From a checkpoint of a small transformer trained on Wikipedia.
Size: 17 layers, width 128, 4 heads of 64, MLP 320 SwiGLU, vocabulary 23234.
Architecture: RMSNorm before each block, rotary positions, no biases in attention or MLP, tied embeddings, attention and MLP in parallel.
Training: a variant of SOAP for these matrices, 435M tokens, 3322 steps.
Each number is 128 + 32 x the weight over its row's rms, rounded and kept within 0 to 255. Layers, rows and columns count from 0. Numbers have three digits each. The size before them is the row's rms in percent of the matrix's.

# layer 3 attention key, 256x128, rms 0.11, rows 46-88, columns 64-127
107:174189117156151157068104081069111120155159083043158162108153077175212133176123104110072155102139103117159144093145145143129079063110096119100145075115104104121174168169112094088112124122120114
096:123137121122112154133157135095058127150121043148150178153133126145109161174181168114113122173150100121118112132147107076096076132145099211095147117135135048087139074120080114151110093138105120
110:114080110101117144164101134144087155122148165067172164120115065090160164142113150084123125118122113164152092130101082123166140103131118122117106183131120160111158060097151175218163116134101117
100:120096113115129087143081079117163131142168104108115122138149112107139104096124135131097161122070066141139113137109187130079128164152104187157115085105090058170089139147102168133196171153160110
104:174150125140149130097088173184116092120149085085064115165135146092171108160104118125139150105139114193157139151096116109072138124144081110143159142105177118111128150135080133149100119093135137
094:094127127136095104084096128147099161119151146099178133102129143126106099119059133113141113093129125170102121100127111162092132167050145117083125111123141093164034150129172149137130102151123146
107:153146159134178132136150139085099047069123101096119132116137129147139115111120096113117124059075100078122113090165122085134097126120165135175181140154093103101077087039123188079134113134086157
096:120096121127118198125113134123165164100134141129098081112141135157115091134112169064142082127099126107117150126150139122135092077146113067107179152142172119106173153132148096131120161094134125
099:074154091171128100162130120148127089131096168162107116103140136144113119180144072143127073121063065106070106102118146116156096165112068117052194121131115103139150116111151147143137144089068114
099:163143165134136185071074165103089143047146155081169146169140103135117115153146117105107090161138171143148141126152188139063108115085155099115176139100159119123140163100165128083118099122169153
108:150109142144126161136116103147151149096056063122195167165170162142159150110157145064145121115143104145076090190140119135074141116110091157112121089113076081112116059109126092115161111142150077
103:163142112102135109153133156156119135120165125156110095162167167155165151108113127109111122144092098063119096108161163156175152145123165149097158146130107103141100103132123121105117127153121084
106:162161147151119116187088099125092177176068131126108149088154164139105154084181099124100107132126147112178144129123135122214170146082117082124119153130090091182176080095167113107145155123135093
106:131130105157089096138117125176079109128124178111168096159107102115143146171087150113130101156112105146129165198111127125109193128107127159094173096141168088125096135066147168089141142186174133
097:141135183130097151161118190097164131184082093113132105165122074134116143119123107112052055113141118130124131185116149139153104085168108210127158101045135155131072179094114141098151156121092142
096:178067112107116156130078155167128173153150079157137148121141166148081054158117095152066129116124170162109110088065156116195084153069127106117189100137126164168211096123137151169202180174123124
102:054086129114129129115101120145124126152135105111146142107121146133084160120138134159104126125096133102138115144160140149117137150199113121108085107090111119116087082101097162167093133112143149
103:122132103148083114113143200134155156140106166105102183154144144087107128140120150143106149122143119161135126092101127154092208116109110132123152186134130145088101132173135155082085130117119066
122:189088073120191101117126126095117171118093164133173131079099181134188137171113098177166085151129170135117129127144112143169139144219130141091150203054131114103139081112128071081113168131170140
112:134118198089132063095165173177190129074095136156117140101096144157134136144154094126160175200151129095155082127099105163123124147139151150134105120099094150101099139177129129076108155109117120
096:145137169086094104177125142150107135149187123164145135114138093185027141145155151107104140184167126151156088138096193109141091128107096113114088079166137140106106181123131141155181136079118111
101:119036103190167139140116114113178113157119128109184106123064156149111100097119097117098116138139099092168143109161121169161168129182158178084138156100141124098150108108098120075122145063093139
105:171108102114099157139160126113076086127096117103076122130128120164108191150097058110177135078081159113133127132123109122101112111173170143114165177113090166097118118110098118112175098121145124
123:128125159145150149120123159123083123077078161153164151130139187113098117118159090108186117145193135125097167107173154118115106090094124132125127210125116162166125173095093166139069124103143167
103:182125193086086119184158146167118122116145143153173099092186125193123145143134096125117163117130188166195119156088090139164166130156141108133085103143131172108108186137103061111157112130167088
106:146108114180078108153154178072130103113094123085135064156114125152108126098096099138131119105094177113165086187090132114106048100131092158191110126129137170118088145040149141125117119175135104
121:132147074187137119160130097133188174113144102122079125093108171161104123094086044156080072132076130128166164083106142110170202104142112124141099121076153166090160138092062099167158207140062119
125:133129113155114144146135124087183120132106053091173145117079100100110143168114185152150112108138109126181178128133118152100096141152117099179112142078152125163067117075085155094138097091150084
123:180088132130145155099161146099106088189049129088146103150091166123129164125094168150167161061117134071128075139129053152108118112182123095099210166128126154117123075156106120102103126113137098
104:094088082137153132115162119161162179111110137142127193129066137121117068157085133140153116151122157109080165193166118132131193169191126212157152157101135116171125060084082110100089091098084155
100:077114149107188190116086072106143053143072096112159122121134134148131092150113167151119181155188176067123074164140147101104109137159105144139173151136095115131196105127129133059115129142118103
098:157096060100193160098145157104097159079154141161165184141138137128128177123142128127098092098141113104137133121135120086067138102176114153169183159165125122122133128110162124153112148130156174
105:104133124162124114141143090085107135155082164091107142063099134105080175117101112100100162133122142195148125094101109119147133138137187075057071151101141082162087127114178103144106142124150161
100:145151127152159135122144124109172149098125188079107069130162162082154163100114122149180087167069123143182074093135138106138114103102137128125127150110113063151153128179103096132145084073123148
103:083098145135151202069104102188082110120116101147101129119092078146163142124100140146108164088175084179165080163162119137159169117160165119122118165060119144062174084190145156162149159139179099
105:105126166153136097094138120086140133095105069155135140070076102125139132119197133184131141188099142096101092156119157130153098142151159120123137168114142134125128114137108120093099093138141129
106:085212090107161134180125116157144140092156089148108086166101086134121149074149121137082139173145109171119175160178066137130103116136160146072138100125084115149080125172095118156151125113085141
104:136096177136090142107154126137078161132152092113123086161088149073102112141096082164105124173165059141120131111140107102144098135161193181174128190131101125125078146106168121113112088104089203
094:154137120147077153157128085122126182085100121100157103127167119137170114105101171059087157088162085119140180115108131137135117135103103151114079119086169177141159146111157118151085100125117191
110:108116120097219142080128177183127139138144152121166101090118141121189171192116088100139125148139079153074103132101129123125176108120147095149089110160111177123106100122138062123171155132113101
097:162106176093114157128080086151086148116148131119097115144070184129135098213121129134156144094157146159075158114169162115106117045109089123175114125112118065145097203114102132100160144108090151
103:112151161112132043129128110083148116162117124140025120090115125180151129183103135077115090220141104171137114070178138149076154047086130134093107151133130110152140132057129132182122153135141113
112:097135104166105202079188088117124112138131147124129155183097122139161149117112137112129081089088126139172158114208118146089197134140159107154149193124108122148129053122081155129135088109122127
# layer 3 attention query, 256x128, rms 0.107, rows 47-89, columns 64-127
099:118106145172149132136129118088118168126111089086126164164091140095101150063123085166121090115195141156134140116121091078103137130114087202127112111127116165115084157177144146148094133139190093
111:095137143077140115104154162114152152080150168109166176132128146151089122189103097081114132112115174176103189168142156143096100161174142109143163156103114141118149156107150175137184178090105165
102:163105128209175108107108078131098094127127159160163109072160168112053107128047107163130178142130101058150125080159145150140206142122157119109116194137108124164094091128143160125147141133186121
108:205195057166126139144099025152146096095155102094151114129157097164163140126097058090168064141098128131124123135171130131144138133134115115089143098122121149082154158136160164160098140178157120
100:155117153069135074163109139142150088152130126172077158120094111112110150139130129104102154158044097183131093160153108145120119183155111124092174153079044131143173091191156189130109121104132123
099:165092139118081130157103111159016117155152200126194137141087176098158143162163130085145094112149159117125146125188133097116092050159095187145109146120165113106094145089142131062089124138123156
105:115132108101175160128163118094161149112140150102081065151085108138114098107149153132183105060124136139146147159122089121108074067104104129126099050106210093173190109111109117125129107096142135
102:170174185156110164064175161132099166096135104087212141089134161134122135142124115188116106178090157179077072153109171100144171119083101078084166096137140098122122114087164127131119142180118098
100:079113099096111140125140169144148135102109121194075134118131094132176125157160167101127093152132168102098145139155164099137094179132114111114156093112133135153106123141066172140125154127120063
107:104140144134114107103107146119190126082135151149134096121129052149103127137172118122151137159116090150099162091100123067069178135121144144149197115174093110164122138118099088140123100142166061
109:160092165070132125064142142164119163124193097109165113089133141179098143123165195210151185132149143081151077097130146059099072116148093120175126118184163157104108123152134176144150123148177088
110:108103148142118145142110071131139186067167154152099137121104133136126176072140117141093123179120147144176194119118118142107153137095150172136105141091119160153118135120132039107119123164105147
111:125085135152148142138093109143129136080185104088160219132158102120125130095062117087130220181131043088147146182089139051103178132152121104131089141137142135141134178145133159119164104107099160
098:133153000104132062140157132146113170107079164103119126107136109125076142138119150180102144109118116171187174192161112090104089130125121114135113084106053124151141147108120066160181131119197088
100:168107113153127163128106204120079129126114131140126166112131142123145147109163123089150046172124140140087079137183150135124117176167138107111140060129098136151132108097103078119131091153083036
109:124151180129119103136193082142150117154095172093169130134140104130112155164164166164145057084159115217092103134110191144152134077083134109081070198122117075142154127121141120154167108163163083
110:168096114160084155081080097137152094208152120122092169164139046191108104182133126055107063126064142137115141100132164098161154139112155107123079127112141150122062161163099104089182100148166177
101:156084137124164108129131148155134084098097147083154077098119172185115082128171169145098124170125140107167142138149091128190159170077073154174095162151085125080135120147094099143090135129073116
110:132067156072114150145096085116157108160125109134129147137146074092088094141120074124165163127121175152040210155166130133142075105144151115094153148108123097127117115087116133124145121167134104
097:112106157156090114133123071125068141151135106156134151143155098106111100156114162146155163128121170104089166080109147082103141076142111110069138128136120106134127182126137179106124120229176129
088:140095121080125145120107116062145108120077136142100154096230124115055168123126164121180167118090145153157133180135093085112138058109077070104133166155148114103123165165124093095113103161127118
103:126158175141119109134146144120149115090137103146093120135168112140114204107120051115093170122137067121162093151160138171099142140150140164213147160161100116144102123115155074160157124111084167
119:117089149066134123122150167113114112123113110125122163127167106113185085167161135131160129185141145128133222168120089172218117168149162138132139100100167121105109121152126122084114120125123105
096:128142151135145133136118142102118122156120058154084165106179123136047145151113092141182166076080063131175081156033123071079137097126147098102111118119129113137127171099153089123124129106139146
100:165111063130168113133164083149167133119096144140086175132115110097152157142117039143109105132121119111154069115084169155165069107107112153100165171130122127114108114150126116157134133117124180
113:159119088153096109115173146111147154092131111129089126130095164136114123079119063135077101121089109125161174134115133140176099086142120121116127150115156102077172132098095108165152185176084075
106:137158054082148126102102135165127108079118157177150165171108067163184105156108109133168154153083102083127144096129165131107170080122160134130094169084180137093160154143107147106112119137163158
094:104200129156121122187164151130118103109138166105168099174163127054134171101099136153146170119171106140112132160141047135069176129140166142130135162141161169115060123139159101155129079134100146
117:117084125084127141171077111136105152126163101190085158105175136113109094187151138165158166120146172072069175215091079098109107071121095122126145078096112098077132165128150134129127115159112110
100:152160104101142117185154142183119113094135197099182150122073072085167121101090126137123134125184151164142098145175131112155158154156099109168102140127141159135108146088195126165173125062060178
094:135157126163142120149163112128133126084145120134118108131160102116134108104121192100106143174168133109111080087143089239115133132199091136091118098112086103090083129131085166138126142156151095
104:107204129116124118108124092074197169132079103154096091090151151159191106119132161168135176113149084121080175138197173133139179104137160109109146146133132116140168134114113130099130123184110121
104:146073089147135084081112108144123051132093082146120139115121140135103171117120089098126117131059078176168115130129123162164138141175106081095122181180120112129103116157141134102108171102154168
100:131174176163104157153082124092107086166125148153099110140069151133189132101046185176124122131166130103114131137099089178116180091090188115097130100147119145110134143122117102117152096124146104
110:137086109086118121119092104132139117116094167116134132156135008117100191168064144128128160088155114114116098176160151093090130135083130140101133142126159121090132183139063178145088069183092132
100:184125159138141166031132120135058058156105145097169095224126150117110145144154172135130135119121158128097157117120165139150099176166148090134089107178128122111151180144190110207132175126124122
106:139110152199061127107122098077114129069071165142171169090131101103156200103106182175109071119152141071144150147150183132154142097099139173139126134131109119162125074110133182164082151134126118
104:133117077118195213127147140105113170129199124152097081088120119131101157155112092188189114083055148112110145157162137118094135143217175121155143139122154086132074192111139202090158084150104094
104:163195156078095136102139175126193152123137129154132083023094166126095104155088193143118185081079205138130061138108114156143151123081134127141153148145127102196139108082123166143100122163115114
101:096111084112101101160114118131163110112112120122112164113099151136121154163124226078132098121169169164147127108169082143143127130108144196132136129080161121130119149144111154164094147135146093
099:073155133150141067108123164146147143076129115106097093150093123158129142112096165048043124140132141114057131117179151123103085138087185118173120183106073108151144101145128143076174133165119158
112:112178119160083140089173178129069111073102099142110063120117064129107163087108145140106167129113087132176101112092149098086115099131094112154078048154155153149152160165197159152109152084106162
101:097133162127142118160109074151072133155155156125114069109159160127125090133124108147131122166159174154046161073101114166157077080167127151152147157158125126140081122086081143150177155158089117
# layer 3 attention value, 256x128, rms 0.0759, rows 0-63, columns 64-127
096:090118129154128143142099168152162073126145124142092127111191090115122084073121157134110149148115091112065114119110121085167108186161110091136152077120093094125073109104181091119164152113095142
096:114198127125142181084133128157141111168139060061123104047137127135076064174154160142121149153158187077156160197098100170077111135082095160131117120107146165135117096142213098117132120125119125
105:151085155100173156113097114174113169089139138135123159146167189124069104172148081143150132111137112142121126088136132077153140155154117092126136117131045125134193084151105082130064144151130136
115:109127123165104150132206096121156104145097106088144089116131104136138134146141094176089165112153133158200167169132189097165154139133038147108091071162126133119133148068183138137137166099136158
125:152122174085127089123134107159073104151102173161083070110151144174112134100152121062122133148142114101128155193193138122135098109083074107136101117190072126120144107118036105162106123113131180
098:156179076093090127160161097098135129168179156126135111148134175128083089149127079164103177099147188097133084145045165150107101114122094124099192089097095127165167144101141097186077143129151122
102:130098064086145145168133154121082137136110175184085138107179111131099092154116116068123104137145098136151148039111091148139107090129108126147130099120123071112131116148172128084138120116099146
093:100087141125125108092064127119132158097142148121131168169207120109119156054092104101148062199171214088060177079140100159138141131118178130159102122136146177089157146110168161134132104149089163
112:098127076121152119109127124116127108068158109194156120161123147171134094136160103164124108107099168135089095149081142161072056147169043179094098175163093134113120160138133133126145127106136105
105:152131160166138101155159125103121138100100118074099120112110131151162135118129135183130096129110101177108200052097087191121149179166096103138112137186131141122089131128151139181127081094091082
098:192122066088152053136092108139157113174146151147131174159133148167117148109173181115131092144180139179165127166130118135115071120141133153162135123171132121164110140126092072110112092114172078
092:128155130100126189110192123104136099179141120077106119105115133216136122110119104158063115096133125137149108168137183135110161123102069180042155088127126140133135135098085086172155132161141087
103:113163077136134097144095208126128149110083131166113130106133073137189139112177152089114119090133080107121101164154098125145129121157157167171141181041109123142159104118115087107150120153125124
093:093133078125182145110157112085124175167173208163092101070124123139138141137122120160117147143204088149054190123127083181064094111110112149088074084126160124098152104143176080140146113142088096
095:068151086158166092145187092129104093140148088143129160105124156095103234172170137077129125127135082156128155136174116135128171141136161176141094153107102125182098115175123093076127169132123141
100:101176184124093092158136110149141107096116182153143130112104134134077160111124119087102106180160188157145103103086182157166093158146099094108102097146146154100142143143073105152091133066121064
119:154078110189111098121045133176167133086088112098108153108127101082122071130125180105073132103118087141152166125111077142093102130176163115183114135103118169111108105085113097088182090110082137
103:110131112077148177097126055131119105171159169164169124085131093125108145120146126167135104138123140151178096164159086090149205114085144144138120129167091138060154068096119190116094108136112089
097:048135138134111106120117071131125148076121079130116120141082155119103142135111082142078097119107189152134187107105116144140148117155139154082114134091172079130079105114112169118135139117225194
110:105194142108113118150128124079112139168121164093041129162122117153148149148067076137111097137091142084146118134086120131163132164100105188119088099062181097171166146095127153139164098151171143
113:100100079135185098188130164072142088118171175122146076124131078197156118143097153145138157112116145146124178145087132156108084114098064149110141127151116120136124071079101159161128095210162103
090:144148099137103181128159091110148159141161149119124089083130145105134126127067101111113055133132124153172148108160141119127189118197096132076126109117184159179106135135076151070139123099142107
115:093095161152149117122107134187128081043179128087151095080125124139171078149156177122112183106111156152096150121112113103153091148138151140111086153166080086081139058160087131164139130159168142
121:121117056171141103118159140105139140130137096139172130094121123077138125128130089112150145166117144125088127125155140115153155123121185113162087161073174164137108163125160166196124119123139109
100:121082079110065147171118134111052100111160107103166146164161170182175175128114112147178148147138140075122115119124125077122085096144144116137119139066081148147132141131134078084135137132131157
099:151168122089086146144134103165126076140139113116160095148142065168162152155126081116087149098126177081116059083151139102158082126141096134061175089104161105160163120092155108105131048166150094
097:107151129161145111094107084178145102131120137155119111085102115114149072074141159098140113117170154133156191113148102080181169147102102116146123179083124139128152104104108143114155142129118162
125:110101087129150096078094095137101112098144117077090088155092142169126148139146110199109105095152160104048139115077109161131145144124103085059128128153102104103098175122081107160100103057151107
108:175110186116122134110128113135145103092132113150135106131119112136121124181094120183119106143086081106102210181166146071133119155117094081144071138108153146082164115115075150137130178091056098
095:183121159132149143137152124156194078132100127113127114183122089140143139136169188142182211100137144151095189157139109124130106131136089105119068106149086127121064097149157102140102145104070108
102:098118136170099122140108080153157148124118100135145144113093092112032225207107103104105149118157133162127151073130131154151153139113159110130191134159107156134096164117098140101111117183166134
107:165124123139134124149177109124111061183127168117094114062122148132172097094164164092080068121126122108117096116136169053108196147085169139130086095125124141171199132147111159149113087132120091
107:133098116126105116171105125177104128118118132052155114135149112127124153113126135134108111153114116118116177180106075142067179135081167132183100121130104124126149090075150119202085137193129109
098:130078131106099176105158132147090104119171144173186158137154096119075118105185105152105062136112102121164162115140154125124126136123105146103152121157146094062136119166130098128084162074146117
111:138122126128132097087148060092124131155125138103154150180150115152164104172145038173170116111125164107120145142107203140148088109172066175077119120130101148074072142138154107116146160153164148
117:117101131176122178145156100095132109112141090162190150080109118092105192115096175140118166063121192194109138137077139085145110149115116124142109162096105143124078109163162073109130166155141108
103:116171042132158152154148167095071112159138123101094136173137121127095192158142122098103081164124097098082149085129095052128146152132140160149166100107143130126140137121114154110100144126104138
105:162094234150171139124140127151104154143137088124136085114113120086173182140117116175121125128100132145136118121162098148155128118210150173183096175086116152130184107125056161144149104165122141
106:131125099126102146100163048124103079158113151122120069156150106154057091123215111168108081183114200118098130191098151114163106177113105170076119157175123079165113112059177120089136148125170100
104:062147135123138102102064129150128124181095161120094165136180101124169110096161134147156105129096150131132147162167141107169158107056193100070149144060145097171096152118104143132086137143146123
087:154119100180156133125116109179107069075143212134112149144139103131113109163118080102160156159122128102121106154115181073134140164130138084124183150172087122102080110129129121174067101107111158
115:124086149152120123146088144154133148159093160186171138147101160110156156117071092029143114106214137088135098128180152056153180104124182115177158144099181146166153080127173142120127122146083148
099:142073120161081174080103089109087148071094136138160150153175136135142181119176117092104111078160124129117076152150168124121124156110136116144115084118126100136148155154106152144068111181102129
103:066089062135121145123156107126109148077074100118066136115124166184177139111142064130108117048060162180145081076144136155157105111140105126126197121141105089147137168095162159154152172113098106
131:130155101102096169113121112153119079142118203124067096005122071119127099117155127138122145146146062123160182177124124115130126103128102123113124120140123142071138116139131110165079095027089145
104:149093140082089116169094179145121152105127093146083108113118094092126099124098136172049140130125146105110101155152031203102122123154126135133121151074106131152162102109130109143114144121136152
107:153181115131144162146146079076054184114110139071204165090184123083120116104148119112141145128119192084118115129096167085119119117106131170136127112110179148110079144137135160214108087059153105
110:080136146152136141100099132145095140111131070156104106138173079152109112170157134078064126162183079157165169147111099115082141164193110186136139126137160115109121121140085158104169141136107149
102:155092121168153181153125133138138083114173144160106131098133118159063093120163059156121089138131093140085120115148154136106082096095148134075082085121113142133121130157146113133125114124108096
109:165144123152130097080107158078133160123114109152123198188091142165178099109163105181137086118141153206146071102118180108094103143137084125106163134132154071143107185095194133153133086108155116
107:169142127149128113149131155154122159079092061120138160157113139177173118116057141079132129135158131119107136140178131164096126161098083080194066198111115151134124125050160170147213138106087135
093:130160124138134119114186102132116164143108115099129125125095163122123197142120196111098087086214104174148100135178166111145116089160146140091181126068138157125109143111124133188152140119169047
092:172096116147102092131131159144126084108106150152146094123147153137151183106196099107114160138074057091180070128096165109165148137098056115125147148158073177133168159101097099131143131131114125
106:124089145159122182107155137085116133111079128121145199163127143125137150131143144113110191074098158186150143104158080178127127160059110160067174198133135103131179160150082135104112076173179122
104:192115144070126142174120104176128073109147113093075124126093143132120145162124176117160142107126124113156153123127106201126066061056165113115150183158115161138138117146150133135127099138176123
119:132099187160127058101096077151140174205107181159103061141168105149191076144118201138125137143115130148151134148176112152131141096125155092151103155084131156102139117103112119114161073175069137
109:077107110125150115164074105161146137139109091123150062127129130106163147114130157124131106171132137105117147135160123040117162100156200103138119141077130175125144162095092136127134124109100127
118:156112134127077112154152155146134119184075144168131103113093176094126151121094157099140139177181132168110145186179165145142118098093147084181082180120078135168124132104053118146142095136153119
094:143181119124165100111099133122185136104174146147190078158134118111176107120075199167143145121138194164162145099123114126085056151081096129179122115064126165194109078096168087069103160100130099
093:114118128082101137165166142122139083126158113062143108143090110157105148165170091165174118101075114128060081133119166140182103084101136155134142184165084144084146153122054093168129136075156105
086:140085104157131097105081042162148111121140117130097136185144159113121148131116086132083125112134062089145123077123144138106104137095150189196120085131148137135177062143073130144115096123112198
108:072150135083137148117145188089118123148125067118155133130060097119120080123122146219113132149101159167104127109079087149125126152141143141200084123121132160112086146109167112132215158140141087
110:164146150145163131143091129174171166095148133037147102108116119109175172142060168068141180142109149153173082117112133123126155107141143119181049113078103160139106125098124124133167147072165145
104:122081113076166162162111125154079172070147143122112161128158110159132174153098212182158170107116091115075167100090110078056133156132114097119120070174075140122093147097167096117110116119121137
# layer 3 attention output (transposed), 256x128, rms 0.112, rows 0-63, columns 64-127
097:153111163192159084101118125055179175152132142079134080151150188169114196163144097175170144087120097139152126167213087080099111107113119114096114147132153178118165052115137123210069154141153139
092:153115116139147145160205093164109151076111118128118114086105131110121158183126158111111120090119116144113078086141173136157136146162126173120155084115097130142142124079139090173097162172096143
107:157064104107152111167181127144131081110202147121129087099169180150139134104180131175089124147050129120092121138161078193159138154126113108154160118134158120094114176094155072108170085170104125
105:109125122106122073107171073126132149122109140145132073112096163106106172113158081133201103094139105183088190106187130127136075145076110121165137189093116133086135093191090152138066178132177115
112:063137139125141097177108102141100183125128167114200163183154125138130135089129136113130105134120130092177171177176163193106142153067145176153135190096110064063142105134150141145171056182140093
108:195055156151154115128090074147134130118131111107122154163186210118124168168134129107104144162125156146125162088137180138178167145175129125158105114129116117110116162140073162131084130115078118
103:075140124111079102161169106106118133133073151121193126161087111092088124117092127104122118194099117097156108132151120140173137139124105172152183121127132189131121190075110187183141134136138122
104:052125184127128152115113142097061077128121095096130089150148089172147079101131106152056149086118147078117107161148111099160095082087120124119158078117117100130071160152122126082169108184087118
107:146128107143119172178128125131105091108104159094127136099198145150143161157077117072153064150112148108097118182143092166110089101116125097092086150121136161170102151139110117104107176124122133
103:085098145161178169144136160173123126140150115189087193085128114092129102116104106174112139136124102159166116077116084097057110083119127161133115147151179172214148088106104134064131129156132189
094:167122113087107106142114141129144060094155162118153168110211109187121129123121112124137134149113156159095129098100141154155106091133123125108130103143095098117134120059164136201169211159116100
097:129106186170153109187117122175088136101106071106121170090106121095156115174111093098159145093084171140097084136126184162115130120171130128099128197080086065176078126137081147168143140049101125
100:137132111150124083178160167161132122127179198130108144116088097153094170151136169147121167172169121134140158096089113208118120111123142052121123114129129165171096088118098137125194210152178106
092:169181138146167112061185160173109147074127089134093159147145085130110112114069186091184135110162125112129091195133126088101108126071090168140131071159121145111101174122112091190184109150114112
094:148137132125106097135055121137118144129090182128157113109131104147140148097074073130140152178126106149118108108102108117091091131100138144106111113116153151157044122144106118169146141108110140
103:133096119124118158136081110138064114083177170144149149226163099073118102163162119114094105109153139157067149128160109101106105122108125157118085094062106057147153108130119157116089119148155104
109:125176132185148097107118120135140106148132104117151144098094164102110140109148160098098109148137098173123121130095118131150114107129079154105123103104185166130120111085169086182145085218102169
108:131079111082140073150131120177104121180192079116084101135113129092136122141104185091219123161196148149137078121139138093126121136221119122132179116150176076136106131141136110136128103119123158
097:178139130109133151135145130086091101145067157112107109159098082087137106171122168101122134113158158186099177093177091075117115127047069105127163151142157115088114107122130134080112104091139109
104:196104093162110150098172159107172132116102093139130182163045095185161067151158106105134090095131124109123123100111121147106113063128121103117127168151081115056115160160149143142093136113128140
103:140102116100111082153186134196095198115051125113106156131145175123137107152149195138196128081109122123179092097095115121149153145142096126124090110161130169152163087150153178192155115091158153
090:146127117141137126142167149087121128090094165134090178108102190101075135162090082155146135137125115164148176120146054133109097119148087127060152144120130141199070038105149113116109086106066151
109:144083147147153095165111180104059151174150132160132111075073186107113080155151150110176087193176079108134118143173123150121146133133142137133084124132110122100104130113169106102118170112128148
116:096134187062193093101094134146162115149116174113119075134074138149151149135177115152138164153108091180159138107111111116171111112136085073142151068167145089186093067144102104143165166136152141
101:082092098090185134165134120148112160159142158109091128112163131129112134154136176126162152168140088131132124145158095137147099078151117148183051100078129134122098188147061159096093153102117086
108:061057115165116147128127120108091140121142113081133193123114142154119133123206194105161180110168121058125159092097139145124069101123129116162127105087131054091082121149095110147080098095127107
104:126139118182119113133149157121106134161110069152170126109127116140138096113113122126102124128209088126104093081134115138180185179129075094124080137118093099138070094135134110153160121126095121
117:144177162138156124151084146122153174142123112132127158192105142165116110169123109122063128086135074111131136105184175191075155056095113151112152126094097106101161102119133097113124086094076150
112:167174127095141154142184146050126128070134143123141153106143118097085131109102107112102129149150094063111144155109124133119169165162077086095076107154146099139153081115088131109132124170102197
093:128124119177090129131128088098171187130098091145144127159122131118142166006098110138192070111134084114086158187147153118123151142143126126121121080113179149121121151112088122172129148142146141
110:123099099118111117084126143189098037087074130131171120153121072124142119106219056124129120085112165160085170071157127118160083161129119119151173151108152157130151152167193091099163059088138163
108:154135114125178167124141146171061190108182125121082145144102149131128127134139095092081161183121101097211145144126123144140091120201123110185107108133084157112109101123082102133137156140145158
104:141087125153175155088156110083098100105091095139164110148123119117081096086176122127121096105131210144161133149148187096134147121165095172125107107111138157168099131143115128044108141122127143
099:100148110117056126115134097117146142116112173161104122138143180057097139134104140117118136197145169091160069160172101111109124154168134192090167099089098071111114165168093148113102083157057142
104:105139099080143124159099108128126168108104126101102105062089144186162098176171151109138109112097149102082118140109101146097083125048143137122129145120159147130180162186103106160121069149102097
124:101103088107114095130070126162121147114130111086105094066151083166108082151133133138178106093066062092143159134096062150137126142157127142164046107076128096092132085120130167120061166159147173
105:180212153085078123120136096070110126103176174137119119206184146136159107144139103177104213118147129073145122102129091179125099118139062133095149170138150146143123142154122102128190117066090184
103:123182127147148116154144150133119115126168120138135105138141147198142093079072109129170111152128155062156152075084173098096133101160153066145153098169147132134088092122103125092163118145128097
099:156133156113102065120078151075142165130113174090104185152144101129132181150109170103111093052164150107126082074114172157163081090169142105132120143078165161050156144113089093184061132151111102
108:156125198151112137107137186128157156160095153123152088148090109105162115167164153130042130130106109169110161113113078148101071053125131160125143135178133180127079152136154103174155150088154137
092:137116168086145105126090157053097131146167169072137104111131182183135138151137157151102161138139163159081145170147092112131178129147111190091039132067181131097202178111087104105135054170181165
109:072175121154139166091134104132129113143138158105163157151135158159064121105114102170153163120147120117126111142072095123196142105139145132181164125142111141124107139145172104103178155076158196
097:096170139079183175140090100181101143160142146137145098134120153113093176130145131120096072106085171071101166077187130111084104086093152134136143128188046174080100130180153094062137166113146118
104:130136135152148165148083081178161116178132139110143141142061134129120080145138160114154101147093121148114080157105157148141108089100106110035083211095149161162137112177105101111153148095149118
114:152114181158091117144097124125126157149148151120228093095072148082185105122076132117118156158167115136147085155140137132096181116100104184147151171192112114120102123129126088073145179230094161
103:097179140172167191118159132152120146136191108106130121139108071127074098103152094158134127194133119103141128121171177165097155080127075075119136108140081120148180148162163116138122115173119127
107:105162155106060168136050129143102117181111071134161090108106073107147165160144179069113114143119162113150175141128135131166184134119117080129139114152079113117155117135069190088145142185123163
102:121135111104116135203145121148063148170152155117102144105142142075104162147134120095122074143163167083114107112147126120126183117122109113123107152145156119139105149190204105170056133143105095
108:181116148105118126109113066091106121067193131102092131113129127065124179121119096092173141086119121116172070155125124139112154089112038130134112159114134099106103111160171141132132110101171132
098:176137122151118156127128129142146110086158125149084161120151138209114254145122125159081167176121151140099092119137115103119114078136139124125111174136154135110174124118098141139121147115134140
105:089179074137150140135143089127148127064110121138168197186162158172126118101129153156123143096155107095070182151144126114133144134113113058117133148107142140177122055100074114185157191181142152
094:087168121194170138108111100202114156055111178083139087154122061104084145149143134112143136159132128216141099092131091130148146134109132100072121097120074146063128121122066133164156145094123144
095:164069135113122136161090129142177144147111124154146117115125171182116142111118146145131093157121123114170101140100164193116129167208163133147110138109113104180167078182145077147155143132158080
109:079179143159069159131097142178098162173151118144154179113074071112155128064094093138133117157142122169118141128117123162154101109196137083091087136099114124144078131167131099137157103052108133
111:123088139106109148127125106158182143096118153160148175084074141124120091107114139127125111151113078139173103089066164085190138111109170105110155109154149140092118144101080101130148183117120126
113:125112122108154164110178187097122173165108085158188153110155178087150130134098144123135064108108092091177174087084133142130135176133119132188162094163117147145185121107133096122182084107139150
106:138163061156121167127150153125120137136140136110132117149092123185129103122108100135116111159127116152105162109127157119152070144213019155129142152118135108074110119166152095181227147120145146
118:139124090139117044047102127174109146101079120128171140198118104115162161050151090126158146208119099121141129164146130130128150179102134158136147101105091092056141048100184132129179123149100202
100:118124031141122086130187114108153140067135097118144156123195080160122170141138148154096135139098131081174154104105109097166121114138109125112091071142096118129114089112092139154072136160118070
097:076116141115110040092076109119145170164173140061085154130093118177162091112176106076154105121131119127074109120132148126136129066102151154138148129132067086110156163133094148093134039177115119
092:215128117165178121144138105111127134165117102139095132149195189106114137185137062148109128146082171147157079125056108128166145108084109126152132135130092151159090120107152123103067086128124091
111:127162138117140070095169080162121082127125080116080098173142125102149138103206145088156101139126100082100109179132157134083145105103135100098149140117137094198125083182105081205085143120091139
108:095124117136154140128122102098123188114156113191141104123141113184111106172148131155161118161101107098125138142072132090174117119162076123093155143181103126150108100088175116141105180184114091
105:138109130145113118097168151124137109107134148135135136074176149120158117111122134105064167069110121109161135141227109124105147121102149117116105137045165164136162195048148103108150107140156088